config.toml
d_model = 96
norm = "layernorm"
rope_base = 58500.0
tie_embeddings = true
init_std_up = 0.0868
final_lr_fraction = 0.0
Each number is 200 + 30 x the weight over its row's rms, rounded and kept within 0 to 999. Layers, rows and columns count from 0. The size before them is the row's rms in percent of the matrix's.

# q: layer 9 attention query, 64x96, rms 0.167, rows 0-21,32-52, columns 48-95
# k: layer 9 attention key, 32x96, rms 0.167, rows 0-20, columns 48-95
q0,111,214,148,151,158,219,173,244,213,221,222,173,193,208,221,187,215,165,172,224,177,146,218,218,199,200,238,228,194,192,150,229,259,247,208,177,192,133,225,177,150,141,132,203,230,195,208,179,159
q32,055,206,168,150,168,169,268,226,234,187,149,210,151,208,199,213,194,198,191,204,192,179,191,172,229,229,221,210,207,239,194,180,241,220,173,211,257,190,184,201,182,187,216,109,221,197,207,179,175
k0,064,213,199,266,185,189,227,180,232,173,214,198,208,154,190,195,147,185,240,186,192,191,208,195,181,227,180,182,210,249,211,208,214,151,152,241,257,192,229,197,211,280,220,172,175,207,168,251,256
q1,107,182,184,220,238,221,200,166,145,229,221,224,281,220,213,184,129,208,219,161,246,260,213,204,176,197,166,190,220,222,213,162,132,213,199,169,190,192,210,209,171,206,214,169,200,203,217,188,214
q33,071,229,219,266,199,184,185,163,203,195,238,149,166,140,212,163,211,173,216,212,188,247,118,223,189,171,178,226,169,228,180,231,175,164,215,159,178,232,184,242,211,211,214,194,179,247,186,215,178
k1,080,189,199,157,257,182,196,213,214,222,217,177,220,207,162,183,197,187,162,204,185,196,179,199,191,186,208,196,180,210,206,244,219,256,249,186,210,219,190,218,176,135,253,234,200,257,219,185,114
q2,090,224,146,211,208,195,170,241,216,235,243,159,189,187,165,180,218,199,210,218,181,216,187,217,251,156,206,224,202,234,195,218,221,200,197,166,206,191,146,126,199,230,171,210,202,192,192,264,207
q34,082,167,203,220,177,164,216,182,182,139,226,179,144,194,198,217,196,151,205,255,200,217,118,251,232,181,205,222,212,209,196,253,149,194,186,217,194,183,184,161,240,252,190,206,222,175,217,195,222
k2,082,222,219,204,222,164,167,167,206,220,142,213,219,192,225,216,233,193,201,244,258,206,294,180,199,205,161,204,175,192,210,200,144,156,204,223,194,224,258,171,198,170,170,249,222,187,178,165,179
q3,089,192,162,249,199,205,199,181,138,212,215,176,211,203,205,237,144,235,169,202,168,227,172,199,234,190,244,191,185,187,197,191,180,163,219,241,171,221,182,223,173,196,247,195,159,220,235,165,233
q35,088,139,191,228,215,209,178,210,231,268,158,124,155,209,194,183,136,226,222,217,243,196,191,184,187,198,219,231,167,174,209,210,185,196,242,185,223,196,226,190,221,193,212,157,226,197,284,157,155
k3,081,224,267,162,239,201,228,168,208,221,134,194,239,230,183,133,245,207,171,247,200,198,197,211,226,210,120,207,235,210,179,173,174,244,221,191,174,244,177,226,202,194,194,235,239,166,166,207,173
q4,102,286,228,194,176,177,160,241,194,166,225,196,154,231,214,213,181,193,198,250,177,156,194,214,207,201,172,195,199,180,162,208,271,201,187,144,189,203,221,171,177,232,145,225,196,224,210,204,200
q36,089,199,177,202,205,184,216,199,192,227,181,245,224,186,203,231,206,197,160,200,182,207,208,200,172,206,161,208,194,240,169,189,206,157,230,180,191,183,218,201,222,162,180,237,210,145,238,199,226
k4,086,200,187,214,147,148,223,201,275,164,201,189,154,180,258,177,214,211,235,153,225,191,193,163,198,192,202,205,185,250,155,179,211,201,176,196,197,195,230,237,186,191,226,208,192,172,231,239,211
q5,105,264,199,192,204,160,208,250,225,185,190,218,168,188,224,228,191,174,176,228,196,178,246,200,253,190,231,258,175,191,217,165,229,170,152,133,202,203,189,190,165,205,195,203,203,237,188,171,163
q37,091,231,208,187,255,204,253,164,212,187,226,231,207,203,218,224,229,188,172,202,206,215,174,210,200,153,198,205,186,219,233,186,234,183,240,152,175,190,239,183,204,163,188,271,137,226,223,199,194
k5,116,262,154,206,173,237,197,202,214,179,189,232,234,222,173,180,161,173,174,244,221,165,156,219,263,190,211,199,245,163,223,215,252,161,181,231,215,207,182,174,215,216,239,217,203,195,216,200,214
q6,103,166,207,205,207,223,218,212,262,215,185,213,215,143,167,208,186,183,209,181,269,199,213,169,237,238,225,168,171,189,235,145,132,168,173,255,183,176,165,215,176,204,257,183,215,211,169,201,193
q38,105,190,171,231,148,218,257,248,189,190,218,120,153,171,190,229,168,155,211,178,215,197,169,186,192,196,209,200,195,189,173,216,187,184,175,254,190,139,181,183,196,165,227,204,281,195,184,168,204
k6,103,241,180,165,190,243,294,197,189,232,182,224,222,157,180,204,190,205,234,188,256,228,231,160,179,270,187,152,137,192,168,186,206,173,251,206,216,246,201,204,189,190,210,266,215,192,153,223,197
q7,108,214,180,202,238,187,210,178,182,255,209,205,225,189,135,226,145,207,236,164,184,191,198,217,183,202,263,269,223,209,203,216,180,134,205,176,226,233,188,112,247,179,163,151,213,186,226,168,197
q39,090,174,267,267,207,207,160,203,212,287,171,184,256,245,146,172,197,253,193,141,177,188,218,150,189,233,226,225,196,243,155,188,197,200,190,224,160,211,210,237,169,166,189,204,206,204,241,251,250
k7,108,184,201,240,158,231,191,195,206,199,117,190,201,192,183,164,220,204,226,160,195,222,174,146,212,179,227,221,195,184,183,205,193,165,229,272,209,267,221,214,211,206,174,192,214,160,196,205,210
q8,116,168,132,211,186,224,174,246,201,244,203,178,245,237,265,206,234,232,172,183,176,223,240,183,221,210,204,217,141,155,188,224,166,219,186,152,227,182,197,244,214,203,186,229,202,161,199,257,190
q40,092,203,238,219,145,184,197,225,199,190,191,203,220,205,243,192,208,183,202,209,262,208,134,202,229,207,185,200,181,214,230,172,255,207,228,173,221,204,185,231,162,143,192,232,140,172,238,172,193
k8,105,232,215,182,167,226,284,221,230,163,183,210,235,193,220,177,209,157,212,156,207,215,203,159,203,180,178,174,176,165,193,226,250,199,152,147,205,196,173,157,212,206,217,161,231,165,211,222,214
q9,110,208,232,216,208,187,194,212,209,216,237,186,158,191,221,271,206,166,155,213,242,154,210,174,253,174,251,210,197,142,213,238,207,209,173,225,201,180,134,202,198,217,222,166,206,228,148,195,190
q41,095,245,265,213,174,188,209,203,161,143,207,225,172,224,150,220,171,166,204,181,182,158,173,172,149,234,196,225,223,255,197,168,232,198,193,219,183,163,209,222,245,197,188,200,153,209,233,224,224
k9,107,176,222,282,214,235,208,197,165,163,168,227,163,187,199,263,213,194,186,183,214,192,169,227,198,163,233,217,218,236,205,187,170,181,223,198,230,231,164,187,228,209,217,178,181,266,176,214,179
q10,124,230,190,228,211,172,206,202,211,168,180,174,185,176,218,214,214,194,158,216,158,262,198,169,228,137,204,183,146,248,170,195,203,220,215,229,142,189,192,220,197,250,132,204,183,239,216,199,227
q42,092,245,211,189,212,139,211,210,219,242,248,170,165,104,179,216,171,188,162,180,224,199,220,181,213,173,223,227,257,224,192,225,172,205,238,203,157,239,205,213,161,229,245,220,234,201,177,252,203
k10,108,211,195,227,213,236,215,165,180,188,168,212,154,195,133,165,226,210,225,257,204,222,205,214,204,207,156,161,154,230,209,207,206,138,174,254,177,219,166,216,186,216,189,202,170,253,181,198,270
q11,117,192,218,191,172,217,208,238,136,196,259,253,210,212,205,208,210,217,180,222,206,184,130,267,203,221,243,197,216,193,184,161,214,206,160,215,222,188,194,186,185,227,199,211,187,234,208,196,160
q43,095,219,132,242,177,238,242,208,180,216,242,175,205,163,220,254,199,183,173,182,215,168,198,188,179,227,237,259,177,146,228,169,192,246,219,212,216,213,193,187,194,187,214,264,157,201,236,223,186
k11,096,198,213,155,154,183,196,230,148,226,179,186,210,195,237,199,174,184,166,207,174,168,197,235,223,263,226,155,163,202,175,248,224,189,215,191,235,246,227,212,180,267,244,215,162,200,260,201,161
q12,118,199,213,193,232,175,208,209,178,179,233,276,210,177,273,259,194,235,218,184,185,169,177,211,252,205,257,216,172,139,228,215,217,178,203,150,252,196,222,170,191,160,217,164,195,174,232,196,209
q44,092,170,191,190,170,265,200,286,191,210,210,179,163,161,204,180,201,101,186,202,279,206,203,203,230,149,230,181,208,253,163,200,219,187,207,168,202,193,180,181,165,178,232,146,237,243,218,194,182
k12,115,163,178,176,245,210,157,199,179,209,217,212,225,202,206,175,175,132,174,113,220,218,209,196,169,193,211,147,268,199,181,173,174,206,182,232,260,194,196,178,206,215,186,182,166,212,186,195,150
q13,111,219,200,191,221,200,176,230,184,209,209,186,237,224,213,201,192,140,213,152,143,136,235,215,258,219,218,235,225,158,172,189,209,191,127,190,193,212,177,216,236,219,172,244,194,190,187,181,218
q45,099,225,237,178,142,232,159,201,215,203,223,214,210,230,204,175,233,185,226,224,210,196,233,196,209,212,205,190,175,167,212,250,219,219,189,149,212,227,241,192,183,235,155,251,200,214,193,215,153
k13,109,219,224,196,208,292,185,224,187,216,202,209,216,180,207,240,169,210,230,182,205,175,195,208,183,237,202,253,204,195,177,190,185,211,183,182,205,251,231,173,191,157,185,203,180,181,199,276,208
q14,111,257,239,217,186,202,163,193,227,175,170,247,174,180,152,226,224,155,194,186,249,178,182,146,223,194,157,189,193,232,213,213,172,221,218,129,158,165,241,247,218,194,198,184,184,207,152,217,198
q46,087,235,231,185,179,184,156,166,241,188,149,193,178,156,241,232,205,200,210,212,208,185,162,129,211,193,260,198,165,206,171,194,169,235,247,156,183,232,185,195,219,202,185,240,220,240,165,150,210
k14,109,227,231,198,200,187,148,231,197,190,191,121,216,200,171,188,178,221,200,185,229,155,163,240,201,212,149,259,235,236,197,182,200,241,231,196,190,218,219,182,247,223,229,243,221,142,168,200,257
q15,111,204,174,174,191,148,237,216,191,210,198,189,226,192,175,230,231,198,234,161,209,227,171,243,232,225,196,228,247,196,211,207,220,154,204,226,196,230,204,216,218,233,173,174,205,158,152,190,215
q47,100,207,206,196,256,198,247,263,219,208,201,174,216,136,213,227,231,188,185,199,188,231,173,227,176,190,160,185,251,218,189,218,194,139,202,161,219,260,230,220,208,189,202,220,219,247,183,239,202
k15,107,201,203,227,204,162,189,240,268,155,225,190,211,205,206,252,219,191,248,194,149,225,192,250,246,214,195,225,219,162,239,184,237,245,162,213,154,198,197,218,199,176,208,222,213,156,261,218,230
q16,133,225,158,196,187,192,180,229,213,174,198,194,161,171,207,195,272,224,185,248,135,166,184,203,202,182,190,196,189,152,158,245,226,235,229,197,200,212,195,182,164,201,168,238,223,195,204,228,217
q48,061,204,176,164,182,164,246,182,235,174,222,193,121,179,172,215,200,188,191,241,169,218,109,207,220,161,178,207,175,238,239,214,163,189,228,221,190,185,179,218,253,199,209,176,204,222,164,252,187
k16,079,173,151,169,208,181,172,205,213,210,227,222,237,243,222,234,208,195,164,254,178,236,242,196,194,165,207,242,186,192,196,220,180,245,213,214,217,205,241,215,169,191,210,211,245,217,204,218,208
q17,093,206,237,195,201,231,250,201,150,248,192,202,225,180,181,172,206,188,183,134,268,163,199,190,186,192,219,175,265,180,240,152,209,189,232,176,192,236,239,150,220,197,251,184,170,187,173,210,181
q49,080,210,215,271,208,234,161,196,133,222,195,170,219,182,224,216,215,212,230,172,188,220,272,166,198,274,186,189,236,171,169,194,190,153,159,207,172,209,235,174,163,172,180,238,209,190,206,240,285
k17,081,198,225,239,175,200,154,237,197,169,206,212,202,215,208,202,273,183,228,188,189,165,240,209,243,224,195,183,182,214,216,141,207,176,222,187,201,160,199,235,148,142,191,157,193,183,272,188,200
q18,110,173,254,251,244,215,208,168,203,127,140,232,187,185,178,207,262,176,205,180,178,223,203,193,236,191,195,129,190,238,255,202,168,161,184,209,212,234,178,147,209,228,243,209,206,211,182,178,222
q50,092,175,219,233,200,204,158,160,186,181,157,217,255,162,162,186,244,213,243,167,215,247,219,175,180,211,202,154,208,183,197,218,197,203,246,167,206,213,183,180,173,199,163,274,192,219,201,237,231
k18,082,222,179,196,205,239,248,224,144,214,178,175,178,166,178,235,195,202,231,265,223,220,208,174,157,234,198,164,178,102,205,212,221,149,176,239,203,175,222,177,236,192,192,166,193,165,189,170,182
q19,092,167,253,215,181,233,213,177,240,214,198,219,229,148,131,169,181,192,222,157,185,204,206,179,221,222,227,226,205,209,217,158,157,204,189,175,265,202,200,202,176,212,221,219,174,161,153,222,170
q51,100,175,190,232,216,203,172,158,172,200,210,170,209,167,169,229,175,184,197,168,151,220,267,179,169,194,204,207,207,191,170,187,195,154,202,214,188,196,248,190,207,172,209,277,217,176,212,156,240
k19,091,220,195,178,169,169,227,220,172,191,184,192,220,145,169,160,259,224,269,226,221,193,242,131,251,244,159,194,174,211,189,189,202,135,237,222,243,221,227,189,147,236,168,203,178,176,218,244,193
q20,098,139,215,217,225,213,216,163,214,234,168,200,270,169,173,231,153,188,231,192,235,196,210,203,221,210,193,186,222,180,204,248,131,159,192,254,230,225,190,178,205,145,214,179,205,190,163,179,161
q52,086,184,156,194,201,135,174,187,210,218,218,237,210,109,142,217,212,206,191,195,234,276,125,202,181,211,197,163,219,237,198,185,186,224,238,249,199,240,187,218,172,177,216,234,185,233,218,175,213
k20,105,202,218,210,233,173,232,186,178,210,163,232,219,191,179,213,203,235,230,215,208,165,206,186,173,213,202,182,142,139,200,180,201,204,210,205,202,220,170,128,236,133,184,289,200,154,190,199,188
q21,093,209,241,205,162,217,221,222,206,172,189,197,177,152,216,247,228,186,181,184,177,242,154,183,143,209,230,221,162,196,252,167,136,285,201,194,237,236,206,191,202,186,175,180,210,206,168,231,211